config.toml
n_layer = 9
d_model = 384
n_head = 6
n_kv_head = 6
head_dim = 64
d_mlp = 1024
vocab_size = 16384
activation = "swiglu"
norm = "rmsnorm"
norm_place = "pre"
norm_eps = 1e-06
positions = "rope"
rope_base = 10000.0
rope_fraction = 1.0
qk_norm = false
attn_scale = 0.125
bias = "none"
tie_embeddings = false
parallel_block = true
init = "normal"
init_std_qkv = 0.0396
init_std_o = 0.0
init_std_up = 0.0396
init_std_down = 0.0
optimizer = "soap_variant"
lr = 0.00374
beta1 = 0.95
beta2 = 0.95
weight_decay = 0.052
lr_head = 0.00673
grad_clip = 1.0
warmup_steps = 200
schedule = "wsd"
decay_fraction = 1.0
decay_shape = "linear"
final_lr_fraction = 0.0
batch_tokens = 131072
seq_len = 1024
doc_mask = true
train_tokens = 697500000
steps = 5322
dataset = "wikipedia_en"
Each number is 128 + 24 x the weight over its row's rms, rounded and kept within 0 to 255. Layers, rows and columns count from 0. The size above them is the row's rms in percent of the matrix's.

# layer 5 MLP down (transposed), 1024x384, rms 0.122, rows 567-584, columns 256-383
size [ 98 100 103  94  96  98 102 102  98  96 108 101  97  95 103  95 105  96]
[[132 115 152 173 117 121 168 170 125 165  94 137 134 134  80 127 118  77 119 156 159  99 137 145 193 155 113 112  99 147  96 133 131 143 104  91 137 129 120 130 143 139  91 163 133 111 158 131 147 136 104 146 132 140 150 136 102 112 117 145 102 124 132  96 124 117 129 130 163 167 143 157 151 125 116 136 162  98 129 129 134 115 155 105 117  88 175 119 129 117 109 145 113 152 142 104 140 114 125 112  73 155 112 124 100 128 203 140  76  86 128 115 136 169 121 137 116  92  87 173 140 151 149 137 122 133 134 127]
 [117 142 136 143 134 131  97 158 159 100  92 126 116 154 137 148  77 115 145 139  87 115 135 110  92 130 135 124  98 151 149 135 119  57 124 124  99 162 136 134 142 121 119 170 128 123 196 139 141 112 149 109 107 139 125  73  83 116 134 141 130 137 140 106 108 110 156 136  87 163 131 104 112 132 132 102 115 129 120  98 110 112 157 123 136 102 120  48  86 141 126 121 114 113 128 136 145 146 120 107 133 133 112 147 143 138 103 166 129 106 104 147 139 137 122 134 144  72  75  94 156 125 108 137 132 150 136 121]
 [116 186 145 155 131 145 150 135 123 115 129 106 126  87  87 132  57 106 118  97 101 149 107 169  87  89 111  98 115 113 148 130 109 174 119 146  80 110 127 110 119  77 108 151 133 117 124 117 144 155 131 130 114  89 104 122 104 137 111 136 155 117 156 174 135 174 116  96 130  91 137 106 134 150 124 199 140 147 157 144 158 179 138 116 150 108 146 152  98 141  98  70 107 127 144 150  82 113 101 146 127 148 149  98  92 129 106 131 130 167  88 170 142 131 102 151 172 111 114 108 167 124 147 115 130 181 106 130]
 [135 147 141 136 125 106 109 118 138 101 169 125 121 129 116 126 120  92 147 176 122 106 148 137 113  84  91 132 194 136 127 142 140 118  88 128 138 136 125 117 140  92 132 107 104 116 134 159 115 158 109 106 125 122 116 136 117 146 144 133 145 103 122 149 123 157 142 110 162 134 104 169 119 114  83 160 116 142 145  92 154  72 160 119 144 138 133 166 135 146  65 128 119 150 128 121 136 136 130 126 100 127  92 130 177 117  91 123 122 135 123 129 131  99 144 151  88 107 104 131 150 130 100 137 131  93 151  81]
 [111 142 108 113 103 114 163 167  95  93  98 133 104 127 136 144 103 113 143 110 127 135 121 145 177 104 137 136 106 114 180 124 124 143 130 123  95 146 144 110 114 146 138 132 131 137 128 104 163  93 135  60 130 132 154 107 159 157 114 128  84  92 118 157 137 138 111 138 132 167 130  95  84 140 118 110 142 154 180 151 116  94  96 122 167 116 140 133 145  96 109 124 111 117  97 152 144 136 113 128 105 152 114 138 137 136 137  96 141 104 156 127 150 116 119  94  93 170 181 120 131 121  94 138 106 162 106 126]
 [104 133  93 112 106 112 104 139 146 155 152 143 113 145 124 142 136 129 103 109 118 140 151 130 137 125 105 103 130 129 143 136 134 143 122 101 114 125 124 170 116 116 141 142  95 133  86 100 108 104 187 130 106 117 135  81 145 124  95 174 168 126  63 162 143 123 150 160 123 146 157 158 136 154 144 114 147 137 103 109 121 125 105 119 147 161 104  94 132 143 110 154 162 148 119 138 120  82 164 115 142 145 159  93 154 122 128 134 104 132 127 138 170 134 121 105 121 123  98 148 138 108 144 138 169 110 138 120]
 [173 167  90 110 140 161 156 107  74 107 144 113  90 148 126 144 139  89 142 170 105 108 163 131 151 156 166  63 132 120 152 140 138 103 129 129 167 137 112 126 110 112 127  90 147 124 152 124 149 111  87 130 171 108 119 140 117 106 131 153 122 158 145 138 183 152 127 135 118 158  94 130 126 101 142 131 129 141 137 120 115 116 126 141 112 138 105 106 133  91 149 158 164 188 151 120  76 155  97 124 132 102  64 150 118 146 134 131 134 147 126 137 107 141 170 143 172 123 126 157 108 157 118 134 141 131  97 160]
 [135 118 150 155 131 139 119 169 129 167 151 118 147 144 116 116 177 124  88  89 135 109 116 125 128 138 148 100 199 123 180 143 109 167 147 146 132 156 109 128 105 151 120 152 163 143 126 168 165 119 156 120 126 125 106  88 141 144 151 145 163 135 126 146 114 165  93 140 146 120 109 169  70 111 157  69  99 161 128 120 158 105 109 134 155 103 139 120 128 178 139 143 102 103 147 115 102 157 158 100  97 162 103 142 147 117 100 130  99  78  95 125 111 112 132 166 119 144 134 130 139 129 109 113 138 115 134  93]
 [100 116 138 135 124 164 128 117 155 170 146 131  92 152 131 170  51 155 126 124 107 135 143  87 120 101  91 148  59 137 153 122  95  66 142 127 103 101 138 133  76 146 122 114 158  94 126 130 128 123 131 132 141 161 120  86  92 132 123 154 114 109 124 134 114 124 141 132 144 125 132 130  94 139 123 142 156 106 115 162 148 145 162 122 148 114 143 141 130 126 141 150 137 101  86 113 100 132 130 137  76 141 111 117 171 155 149 123 139 136 157 120 163 106 147 114 145 128 104 172 123 117 112 123 122 128  71  63]
 [106 173 135 122 111 142 143  90 125 156 139  82 128 168 112  98 134  91 109 100 126 104 124 101 123 116 114 167  87 118 116 150 120 145 167 126 123 147 130 131  85 142 124 111 135 161 128 142 111 137 105 136 123 153 107 145 115 160 128 146 127 114  87 139 104 104  98  93 162 129 148 124 125 124 127 114 129 168 120  73  91 142 140 140 148 151 126 123 174 135 115 148 118  86 131 128 120 114  89 126 123 149 121 136 118 103 156 143 133 127 105 129 135 122 160  81 123 104  74 162 128 115 144 115 148 117 131 128]
 [142 126 145 120  61 117 131  94 131 105  87 136 137  98 156 140 104 123 131 132 131 133 141 132 159 163 144 139 166 101  87 113  92 185 103 125 107 125 120 102 189 109  92 104 111 140  98 114 123 144 141 135 119 132 196 123  80 203 108 103 112 146 104 126  95 131 140 132 122 128 123 148 135 114  95 153 130 134 135 116  96 107 134 128 177 120  89 120 118 204 139 175 186 126 147 147 126 111 115 158 155 158 139 168 108 136 119 103 144 176  92 134 141  80 115 130 141 146 135  91 123 131 181 130  96 138 110 108]
 [126 124 150 106 113 121 131 156 128 119  94 149 137 143 141 102 143 127  98 170 133  77 133 174 122 116  69 114 114 166 154 129 113 121 128 144 127 132 108 147 167 164 135 135 132 124 163 134 115 179 157 124 127 132 129 124 147 111 109 134 137 160 109 120 145 145  92 106  92 137 125 133 106 125 172 126 109 129 141 149 114 109 144 106 101  80 127 165  99 137 153 115 136 126 142 141  95 101 145 107 100 163  82 135 114 155 101  90 117 111 152 136 165 177 102 134 100 114 149 119 115 134  49 119 165 139 112 124]
 [137 150  90 100 142 131 104 119 109 103 140 118 157 167 105 115 166 129 155 124 106 110 148 163 121 111  96 149 154 148 112 117 145  84 136 117 102 111  67  82 129 145 149 168 132 139 144  99 110 118 189 119 124 165 158 147 104 139 116 152 129 126 128 111 109 180  79 127 127 133 148 142  91 123 104 119 133 152 126 142 138 113 125 149 146  97 122 121 136 131 151 139 125 118 120  94  87 128 161 132 142 115  97 131 132 107  97 124 111 145 114 130 123 141 114 114 120 193 101 150 164 149 123 140 134 122 151 117]
 [124 145 106 168 156 160 114 155 148  97 141 149  89 108 133 152 131 122 125  89 141 136 161 143 150 169 175 139 179 107 129 128 145 129 148 175  73 119 183 109 145 117 135 134 132  95 152 118 130 133 112 111  86 121  76  93 146 130 108 110 101 105 127 132 103 131 134 144 130 114  94 117 122 114  85 123 101 138  88 108 144 126 121 102  73 128 135 121 152  99  98  98 160 145 108 121 143 128  99 116 127 173 176 134 120 116 106 133 116 167 150 113 138  89 116 116 103 113 146 151 101 163 118  97 114 140 124  92]
 [103  85 143 114 146  73 114 155  63 161 144 107 170 143  94 119 130 138 166 132 137 158 118 162 138 122 137 120 142 160 131 105 112 109 121 118 159 135 163  92 157 135 108 132 137 177  97 144 132  76 132 139 143 157 145 127 155  96 148 148 162 133  97 133 114 162 160 137  78 165 163 147 130 111 127 106 127 138 110 156  96 128 122 155 135 100 126 148  88 136 101 118 116 132 145 159 145 127 121 120 123 102 120 115 145 110 124  97 137 114  87 122 160 129 148 136 104 143 158 140 103 168 131 121 133 144 121 131]
 [145 177 121 183 142 109 160 114 134 110 132 101 150 145 123 134 161  95 143 140 123 158 125 150  94 124 142 165 159 142 111 122 163 117 121 175 183  93  86 143 124 156 130 190 143 118 126 146 109 139 144 138 150 119 110 156 131 124 102 154 123 140 116 142 131 137 102 115 159 131 135 142  60 120 128 140 135 116 179 127 143 148  94 136 147 156 140 134 129  89 123 131 126 111 125  99 148 129 144 156 129 132 141 136 144 103 160 114 138 151 123 105 105 144 120 155  94 139 133 129 154 130 111 136 103 113 141 121]
 [102 150 141 121 116 119 150 132 123 117 170 102 120 171 156 181 116 140 170 110 146 107 112  93  93 124 133 145 150 173 149 174 118 133  94  91 154 100  73 145 137 120 150 180 100  99 133 159 115 109 136 148 142 110 155 116 175 142 140 136 102  99 153 153 144 170 125 128 169 133  78 174 116 171 150 150 144 127 160 111 137 119 102 105 145 166 116 127 137 133  92 168 125 105  96  78 122 137 140 129 159 112 138 129 138  99 137 134 149 107 134  97 117 117  94 127 144 100 130 162 171 115 172 174 145  87 124 154]
 [132 116  82 165 109 106 132 148 123 120 160 157 112 164 154 124 151 149 144 181 121 112 147 143 103  85 185 135 187 142 100 106 137  86  96  81 135 141 128  94 128 139 117 132 135 127 146 153 130 113 118 126 127 163 106 141 107 131 174 132 139 122 125 173 110 125 146 100 142 118 128 127 103 176 136 109  89 146 145 154 133 108 139 112 133 148 140 164 149 164 146 113 156 162 146 137 137 151  95 149 143 121 166  67 175 110 141 137 125 155 104 130 114 123 116 108 183 124  95  87 151 126  88 136 150 134 100 104]]
# layer 5 MLP gate, 1024x384, rms 0.127, rows 568-585, columns 256-383
size [101 106  88  96 101 100 101  99 101 112 104 105 102 107  97 105 100 106]
[[150 113 116 147 136 150 151 123 139 113 118  85 127 155 117 153 174 101 125 122 127 135 143 158 130 152 112 182 141 130 137 107  82 142 147 141 182 122 163 179 171 110 103 146 127 115 133 114 154 127 126 148 107  81 156 154 139 102 112 121 128 117 139  86 123 108 105 145 140 182 148 126 147 122  95 128 158 109 145 176 125 157 121  82  89 151 153 148 168  87 152 150 121 116  90  98 190  85 167 119 123 143 150 136 102 151 145 111 141 139 140  93 122 115 124 158  93 158 132 155 143 145 138 104  80 152 128 151]
 [141 138 168 121 154 106 139 148 143 134 140 159 132 120 142  40 166 164 127 120 124 108 120 110 154 109 142 134 143 164 138 100 156 159 143 115 150 170  93 112 117 167 154 157 148 114 157 130 136 143 120 154 164 123 146 144 139 105 140 130 133 121 124 145 151 116 159 105 142 111  84 112  94 140 116 139 107 114  95 112 133 113 123 129 132 154  85 165 153 116 160  77 111 142 134  82 114 101 126 107 115 135  85 128  96 102 127 102 163 145 141  96  99 110 132 140 164 113 111 156 127 120 140 113  76  82 123 154]
 [115 174 197  99 142 161 133 150 153 103 144 119 102  94 110 115 126  87 180 118 108 153 103 151 153 179 102 172 111 105 112 189 124  96 143 132 143 158 157 118 126 131 161 110  98 117 128 140 164  85 110 100 100  88 113 129 134 130  89 129 151 126 128  99 133 119 130 175 126 162  91 124 136 105 128 126 113 145 150 110 127 116  93 173 144 113 162 124 156 145 137 141 148 145 106 164 134  90 119 103 132 163 101 134  76 141 147 105 136 142 104 153  78 136 123 106 152 127 127 140 145 168 161 114 129 131  98 122]
 [111  94 156 117 119 128 139 166 173 135  98 156 132 112 142 142 165 133 133 170 172 126 140  98 122 142 125 138 150 109 112 107 140 129 106 125 127 128 144 130 122 163 124 127 116 152 141  83 105  92 125 112 141  65 131 131 158 157 120  87  97 127 148 107 172 160 103 131  98 116 106 110 132 101 155 138 107 128 143 163 162 150 151 115 160 111 156 159 120 137  76 139 107 149 147 111 173 109 101 146 108 122 138 104 142 149 128 155 119 164 138 139 143 130  87 115 107 112 142 109  97  93 138 126 118 122 107 167]
 [138 176 105 142 179 116 101 150 156  92 140 172  81 156 127 178 146 121 149 104 139 161 128 154 161 158 123 150 115 123 127 129 150 160 141 122 112 117  92 104 127 142 150 135 166 177 133  97 147 110 154 140 121  83 122 120 151 139 160 134 115 107 148 144 102 134 142 126 123  90 110 156 143 128 114 144 178 106  82 156 105 123  92 163 132 137 141 107  92 122 119  89 125 129 174 148 131 169 141 145  91 105 170 137 129 136 115 113 100 118 107  97 124 122  94 179 154 119 104 149  93 122 143 152 149  88 120 124]
 [156  88  95 128 127 128 125 122  82 171 137  94 128 124 141 183 108 144 154  84 164 119 159 177 130 100  87 166 142 107 148 140 146 123 121 153 110 134 159 109  94 115 107 119 160 126 124 148 137 154 119 109 133 108 158 116 130 102 146 124 116 142 131 110  99 122 126 119 120 100 119 158 135 119 139 116 164 120 115 103 127 170  95  98 118 112 126  92 132 101 113 141  87  99 158 112 132 148 161 134 159 155 135 111 118 103 134 141 132 113  75 126  99 123  88 129 100 186 151 146 107 115 155 104 113 114 126 100]
 [124 128 105  95 119 108 140 139  83 160  63 117 145 102 170 105 105 108 132  99 154 104 162  95 151 143 148 119 102 132  79 143 164 128 127  86  82 134 191 138 123 125 149 143 111 164 146 108  95 102 131 119 136 111 140 123 168 158 123 111 142 130  96 139 111 164 133 135 121 138 173 115  99 111 141  74 110  93 157 104 125 123 153  93 115 100 159 129  98 129 110 118 111 176 119  83 130 133 152 166 104 105 116 100 157  81 110 172 133 147 119 121 124 160 162  97  82 119  66 123 173 131 105 157 138 166 142 118]
 [128  89 123 107 127  99 175 132 102 134 161  86 125 101 125 125  59 167 111 110 154 149 115 136 131 110  84 139 126 112 193 107 147 100 129 142 114 129 112 159 116 112 123 130 155 144  77 114 102  89 135 168  96 115 119 129 109 137 104  87 128 132 130 131 122 119 141 126 146 163  83 104 112 146 133 100 114 142 112 163 123  92 155  99 125 131  77 168 133 138 142 132 175  87 100 124 117  90 135 103 130 103 187 112 147 115 165 118 170 159 135 110 140 113 200  81 140  87 122 146 108 137 125 149 106 159  97 100]
 [116 190 144 135 148 130 139 153 118 144  82 124 102  89 150 138 156 129  89 123 122 108  89 127  96 106 155  97 126 157 123 100 116 129 128 163 158 122 123 133 150 122 159  94 117 158  99 104 122  89 126 103 114  64 122  76  83 111 152  69 119 137 110 135 135 126  94 176 126 145 110 109 197 163 143 138 162 137 114 113 123  79 118 110 110 131 111 157 149 117  88 131 143 144 143  98 155 138 138 123 133  87 131  87 119 139 154 167 149 122 127 132 133 102 135 119 105 118 169 161 138 140 117 164 142 117 133 172]
 [149 114 140 115 116 145 119 138 120 117 103 113 127 136 118 151 138 130 140 106 124 111 118 119  92 132 111 144 148 131 117  65 118 112 165 138 136 152 113 109 150 179 140 178 124  74 142 141 125 115 126 153 145 111  71 128 161 145 141  97 133 101 172 117 134 121 149 140 103 150 170 112 139 161 107 137 138 143 124 132 113 131 115 112 146  85 110 141  98 117 178 132 132 116 179 145 126 110 138 127 158 135  95 122 118 125 149  85  80 107 124 138 105 126 141  88  88 145 157 113 115 120 106  93 151 142 149 133]
 [137 145 110  60 136  81 113  86  91  76 131 143 115 123 149 150  91 153 116 151 162 121 147 122 159 144 131 116 144 147  98 124 140 100  99 114 117 136 130 130 126  84 116 115 140 176 122 157  87 123  96 172 111 154 137 112 125  80 118 137 139 113 123 121 124  91  89 111 126 153 121 121 107 123 132 129 118 146 138 139 170 139 138 152 112 146  97 123 140 108 144 140 106 119 105 138  86 125 134 100 171 175 148 153 139 117  97 142  75 104 153 109 127 128 156 131 113 132 154 103  98 113  78 141 106 131 134 113]
 [154 119 102 135 108 151 135 122  92 145 113  94 147 104 117  73 130 127 109 145 172 113 162 114 133 102 133 197 111 133 106 109 119 163 136  89 142 117 151 132 109 144 181 160 116 104 114 167 117 107 126 156  97 121 125  80 102 107 130 112  94 151 132 154 121 133 132 130 115 108 121  91 116 135 105 154  98 105 184  90 121 148 122  93 108 109 108 165 127 120  85  99 111 139 123 116 126 129 111 128 139 103 134 153 137 127 110 136 166 119 145 115 159 129 151 116 136 123 126  97 125  96 125 115 115 168  97 126]
 [166  93 167 101 140  88 117 101 121 160 106  95  96  96 131 146 120 136 105 122 136 165 136 159 130 108 103 159 103 134 164 123 108 129 147 137 157 123  97 170 158 131 119 135 101 119 109 114 150 130 108 124  91  78 108 150  99 107  76 164 116 145 112 162 100 133 129 111 100 114 107 122 114 141 142 147 144  95 160  67 114 110 134 126 138 157 140 153 146 129 125 100  91 102 124 128 152 116 130 126 113 152 126 126  99 119 125  91 120 140  78  59 140  87 115 137 105 131 128 108 173 101 145 156 129 153 147 122]
 [ 96 120 118 109 143 119 113 133 125 115  88 147 151 102 130 142 133 130 101 138 138 148 159 101 162 123 163 144 135 160 139  91 130 110 165  90 121 143 120 117 123 103 113 121 115 126 105  85 155 101  98 120 137 127 155 108  97  94 129 120 186 127 132 132 122 154 135 125  79 161 170 120  99 190  67 135 122 113 116 101 133 101 128 156 102 133 158 140 155 110  96 142 103 125 138 105 126 105 130 133 153 114 135 124 166 127 133  98 107 162 138 124 128 156 109 100  93 156 129 146 123 115 144 155 162 150 119 112]
 [ 65  97 101 110 139 109 119 125 134 114  94 113  89 133  96 150 120 125 121 105 168 161 111 134 132 108 135 110 181 127 146 159 170 119  99 116 143 175 165 124 155 164  92 130 113 102 146  71 113 141  95 111 157  94 161 139 129 104 118 140 114 109 146 129  69 122 117 120 119 122  95 132 116 145 140 124 141 136 130 116 137 152 125 143  93 134 147 116 143 153 163 117 144 196 150 131 126 142 132 135 172 142 148 133 147 135 150 164 105 109 183 110 131 102 177 150 104 171 157 146 118 126 129 125 138 141 126  91]
 [ 87  89 131 120 151 120 118 123 165 118  80 110 117 127 134 119  99 117 119 128 187 164 130 176 119 146 159 142 133 101 136 137 112  75 120  76 136 163 158 122 149 130 170 138  99 121  85  96 132  94 118 126 128 124 156 151  94 102 183 125 152  92 101 165 114 120 139 135  93 144 180 109 123 107  68 147 119 116 122 139  96 146 141 146 113 164 141 145 119 157 144 165 118 145 125  91 120 152 158 166 148 109 115 102 125 164 129 108  93 137  93 132  57 113 102 114 111 111 141 156 139 135 149 105 147 151 126  93]
 [134 129  93 167 164  90 140 160 146 144 103 128 130 149 106 159 146 126  89 114 163 125 128 127 135 148 126 164  92 143 120 143 161 180 105 116 135  94 148 139  79 119 160 127 120 135 130  88 141 144 169 130 137 102  87 135 132 124 101 163 144  84 105 117 126 168 114 127 180  79 121 133 159  96 129 135  85 113 133 127 127  78 146 130 134 151 131 167 128 112 117  91 127  72 128 159 143 137 133 155  89 119 115 137  99 141 130 129 133 136  76 170  81  77  86  71  96 105 131  92 124 164 109 127 155 112 129 105]
 [ 99 105 103 121 121  94 150 137 152 163 144 146 139 156 110 127 153 170 118 126 135 132 113 120 110  95 114 107 145 140 164 147 106 128 134 113 149 107 147 127 152 165  76 136 126 111 156 171 134 126 110  84 160 156 112 146 131  94 113 137 144 116 186 122 121  94 105 127  93 113 155 157 115 174 125 161 110 152 108 107 165 140  94 122 140 139 120  62 138 118 125 136 148 162  95 146 132 178 139  76  88 103 138  99 146 192  99 129 134 125 120 149 133 116 144 120 195 103  90 140  96 113 113  94  97 117 118 157]]
# layer 5 MLP up, 1024x384, rms 0.133, rows 568-585, columns 256-383
size [ 98 106  90  97  99  94  99  98  97 108 104  97  94 103  91 109  98 113]
[[ 82 152 184 161 137 101 174 156 127 176 175 156 115 105 116 139 154 151  92 117 137 116 104 115 130  98 115  98 146 146 141 124 125 142 135 140 119 107 129 118 155 145 125 146 149  86 135 111 120  91  98 132 100 124 110 108 131 145 125 164 157 110 119 103 121 116 142 116 139  86 177 160 152 120 150 108 124  98 144 119 132 101 140 148 139 137 132 142 122 173 106  84 155 128 145 118 102 133 113 126 141 112 109  99 119 122  91 145 119 131  98 194 150 148 106 131 155 104  70 101 154 106  91 103 103 151 155 144]
 [168  81 122  93  85 116 109 104 119 124 105  80 105  95 101 129 102 127  92  99 129 120 100 131 107 114 136  88 162 157  84 184 144 131 134 130 122 116  99  98  96 172 145 136 107 141 118 103 100 133 119 132 143 149 102 116 106 124 126 120 143 155 105 118 136 141 148 136 136 145 146 129 127 104 147 164 183 107  89 100 102 102 129 113 134 134 152 119 152 129 154 152 127 137 137 149 139  94 103  89 128 138 145  93 124 128 153 109 147 154 129  54  94 128 135 112 128 131 142 120 126 105 100 169 124 152  87 127]
 [134 126 174 160 103 121 154 119 118 134 148 145 161 118 106 134 135 140 111 118 128  91 114 160 142 130 176 115 132 155 122 155 143 134 163  59 163 129 140 135  90 122 176 146 138 125 120 196 155  87 104 148 104 136 128 156 157 165 116 131 176 131 138 156 130 124 123 143 129 121 165 122  80 106 144  87 147 123 122 142 133 163 102 104 115 118 122 109 181 143 137 139 127 157 141 134 137 116 137  91 144 157 127  84 118 144 125 140 136 127 149 104 122 154 131 123 164 177 125  77 169 153  98 149 109 125 148 161]
 [117 155 134 116 116 127 150 111 137 111 163 145 160 146 135  69  66 153 135 125 141 135 145 158 140 140 121 150 126 150 130 144 138 101 121 151 117 150 157 130 118 110 126  78  85 155 107 125 104  90 145 125 139 148 135 108 111 106  95  98  94 149 111 118 126 108 148 134  85 104  96 102 125 151 115  97 131 142 142 109 132 119 101 173 175 103 114 139 155 124 108 131 121 101 115 108 118 149 125 154 133 162 117 102 113 134 128 138 149 153 130 124  86 105 143 156 152 125 143 109 142 147 130 147  88 173 131 137]
 [124 141 119 143  87 115 133 153 110 104 136  84 133 129 137 106  66 141 136 121 111 181 170  85 142  92 137 126 166 175 130 122 125 102 119 164 119 125 106 123  87 166 154 124 122 133 147 100 151 116 136  94 140 129 119  97 136 161 104 148 129 106 178 115  84  84 146 118 138 133 120 112 156  62 124 131 162 116 100 147 109 136 123 117 144 161 108 113 133 102 163 158 146 174 123 148 103 141 142 120 152  97 142 142 113  99 111 127 161 104 120  99 174 115 130  91  97 112 114 141 152  96  97 139 137 127 104  89]
 [ 58 101  79 116 113 122 145 112 142 110 113 139 110 173 108 152  98 105  87 130 136 126 126 129 148 161 129  59 130 108 145 134 137 156 111 134 159 133 116 172 170 136 129 122 102 119 156 130 131 131 120 128 120 157 121  91  85 120 149 125 155 153  98 109 149 164 144 147 100 125 150 182 125 157 115 135 126 124 111 159 140 129 148  80 132 145 129 110 128  97 101 161 110 152 145 145 112 150 102 113 149 149 118 170 128 148 123 129 131 108 133 165  84 145 116 114 144 153 139 123 125 152 166 107 117 129 129 145]
 [134 145 145 118 139 129 123  98  90 151 135 137 147 119 117 138 122 137 148 167 121 144 101  99 109 113 143  72 125 148 130 119 127  92 125 106  66 142 106 127  98 139 140 165 129 138 115 125  88 141 149  75 112 138 108 165 129 123 110 116 107  97  66  97 159 113 133 161 151 132 124 158  83 142 142 125 151 167 157 155 140 136 131 128 124 145 141 132 139 130 168 132 102 145 126 106 158 121 105  75 156 135 134  88 144 166 170 146 120 126 122 134 153 132 120 141 115 134 119 108  99 118  83 115  80 176 107 116]
 [179 142 119 129 112 137 125 147 141 108 135 134 176 123 135 102 163 177 120 172  91 142 118 103 146 124 128 107  95 119 160 140 151 135 141  89 127 132 113 170 125 141 140 132 142 137 121 152 139 109 118 160 143 113 142 111 111 120 125 144 178 125 170 121 126 118 147 125 123 134 118 149 100 144 108 163  91 118 140 137 138 176 107  94 150 110 139 114 145  72 133  85 104 129  74 116 175 141 125 141 136 163 100 153 109 153 141 113 173 118 124  82 151 114 188 107  95 118 116 157 144  97 133 128 137 135 133  86]
 [139 107 134 119  83 113 157 146 137 130 120 103 108 126 131 146 105 135 165 145 116 114 144 120 139 160 125 111  95 137 116 143 136 136 192 107  93 148 127 107 146 132 145 148 177 112 141  48 138 110 174 126 180 141 114 142 134 107 181 157 129 155 133 140 165 163 114 104 138 124 159 138 130 141 106 192 181 116 108  82 102 162 111 162  88 167 133 140 131 140 132 128 155 176 126 151  93 109 109 162 179 125 109 131 170 101 129  90 138 192 114 130 120 136 132 137 115 124 107 118 125 131 110 108 114 107 145 112]
 [147 113 149 130 134 122 130 144 135 105 110 124 140 103  90 100  95  86 150 154 169 122 117 147 153 108 134 128 139 169  88 122 144 121 139 109 110 129 159 114 136 112 143 116 154 121 162 119 123 138 114 120  93 155 101  99 122 109 139 145  95 124 125 134 121 129 112 158 101 143 151 151 111 110 157 114 117 126 139 139 148  95  94  95 122 135 117 103 164 109 132 102 132 170 122  92 143 130 102 120  86 152 132 149  94 119 135 113 140 137  66 112 152 143 167 168 156 145 137 140 149 127 145 130  90 138 154 138]
 [113 148 163 101 119 143 127 157 111 162 152 131 114 124 105 139 136 151 124 145 209 161 142 144  90 157 108 122 122 143 124  99  97 162 131 169 145 159 147 155 137 107 132 123 112 130 157 152  94 108 125 111 153 151 136  85  98 133 119 160 140 150 108 115 121 175  77 121 100 110 101 154  98 146 137 133  95  84 132 171 153  84 128 103 134 144 145 149 132 100 179 148 145 183  74 166 135 162 146 146 107 121 150 124 135 107 152 123 144 123 148  96 107 177 119 128 124  54 144 126 146 133 117 151 107 104 171 109]
 [144 120 139  69 145  96 108 113 109 174 133 161 139 177 141 103  45 114 123 140 130 142 115  60 122 117  95 103 165 113 115 119 156 107 146  96 151 121 130 145 171 102 125 100  97 123 115 173 128 103 143 121 149 160 122 105 129 132  92 136  82  60 133 144 146 130 163  99 101 115 136 107 120 151 116 174 122 158 127 124 155 143 148 110 148 159 120 114 118 146 159 120 150 129 113 136 172 114 114 141 150 151 151 106  96 139 124 133 152 152 120 131 160 103 187 142 111 104 136 128 120 153 174 162 151 127 132 144]
 [113 104 167 122 129 120 129 133 124 121 162 167 164 103 122 131 166 128 129 140 110 134  93 142 131 136 138 124  93 130 136 114 120 145 120 127 104 153 107  75 132 110 177 155 129 125 152 120 144 104 153 124 127 135 124 122 163 139 117 159  85 105 162 161  98 151 160 103 110  85 117 117 122 138  82  96 133 146 107 124 163 142 125 136  98 124 103  83 137 105 131 157 130 166 136 152 163 100 134  95 115 160 129 147 142 130 102 147 149  90 106  88 148 113 113 119 147 142 143 112 128 173 140 141 143  86 115 103]
 [ 96 143 147 166 122  78 121 147 178 161 117 157 139 143 122  75 147 152 144 114 127 160 158 157 133  81 122  80 120 131 114 126 127 130  88 143 126 104 146 133 148 101  77 128 121 149 142 146 127 109 148 149 126 107 161 125 137 121 119 126 169  66 137 104 117  91 163 164 105 139 142 130 131 150  83  98 162 146 165 124 134  91 115 106 123 159 116 122 155 174 179 122 107 120 174 123 122 113 115 166 149 117 123 122 178 107 121 140 106 119 123  90 145 131 141 146 125 143 113 148 165 180 124 109 100 117 168 117]
 [128 127 100  92 102 141 150 126 121 136 150 123 121 102 116 150 129  98 135  93 126 146 165 165 133 165  91 126 134  77 148  98 119 130  72 134 162 122 105 138 156 139 113 176  91 147 137 111 139 122 147 105 134 135  85 141  93 111  99 116 119 130 141 114 127 100 110  96 142 131 131 184 104  92 114 107 196 149 130 134 147 151 130 169 184 118 104  93 109 103 160 136 166 141 140 123 162 186 125 137 132 145 119 106 126 133 139 105 112 163 113 166 112 127 102 142 144 119 139 143 129 128 108 138 160 114 126 143]
 [116  78 142 143 133 162 119 131 117 122 122 132 141 121 127 162  91 117 153  98 155 139 114 157 108 119 104 157 129 116 164 128  94 127 140 115 149 118 155 125 102  89  96 156 129 108 100 123 110 156 117 181 115 104 146 113 144 130 153 117 104  95 131 160 136 144 110 168 154 159  95 137 102 113 129 171 117 160 140  76 118 131 136 146 108 152 156 140  88 150 122 130 149 119  89 163 112 139  96 133 154 127  99 172 127  90  94 126  89 119 142 153 104 138 108  80 172  86 145  96  98 143 131 142 126 124  89 147]
 [130 115 121 146 126 145 128 148 157 129 129 116 148 147 126 163  94 137 128 138 139 164 134  88 154 178 102 177 133 153 102  88 173 172 143 123 143 101  94 124 150 154 138 146 149 155 153 115  90 118 162 158 121 150 138 124 145 178 154 139 129  85 140 136 143 157 127 167 137 128 155 155 141 120 162 143  92 137 135 170 144 117  97 140  99 108 161 119  68 106  91 111 154  97 126 113  97 137 155 152 125  93  92 124 143 104 106  85 135 129 134 117 112 153 114  83 118 129 164 127 142 131 127 132 139 125 144 118]
 [109 108 101 116 182 125 124 161 132  93 123  82 125 153 133 102 114 154 158 118 130  83 115  97 133 140  89 155 146 133 177 124 107 127 113 151 143 155 157 131 142 111 103 116 101 109 160 141  94 135  97 134 110 128 113 119  94 151 114 122  98 123 123 158 152 124 119 129 117 109 194 205 138 128 128 168 117 132 131 181 125  97 151 137 126 142 156 117 150  67 108 131 121 141 130 117 147 142 135 141  92 132  75 170 144 134 102 124 104 138  89 132 161 118 115 121 167 120 129 138 136 119 143 114 136 152 121 107]]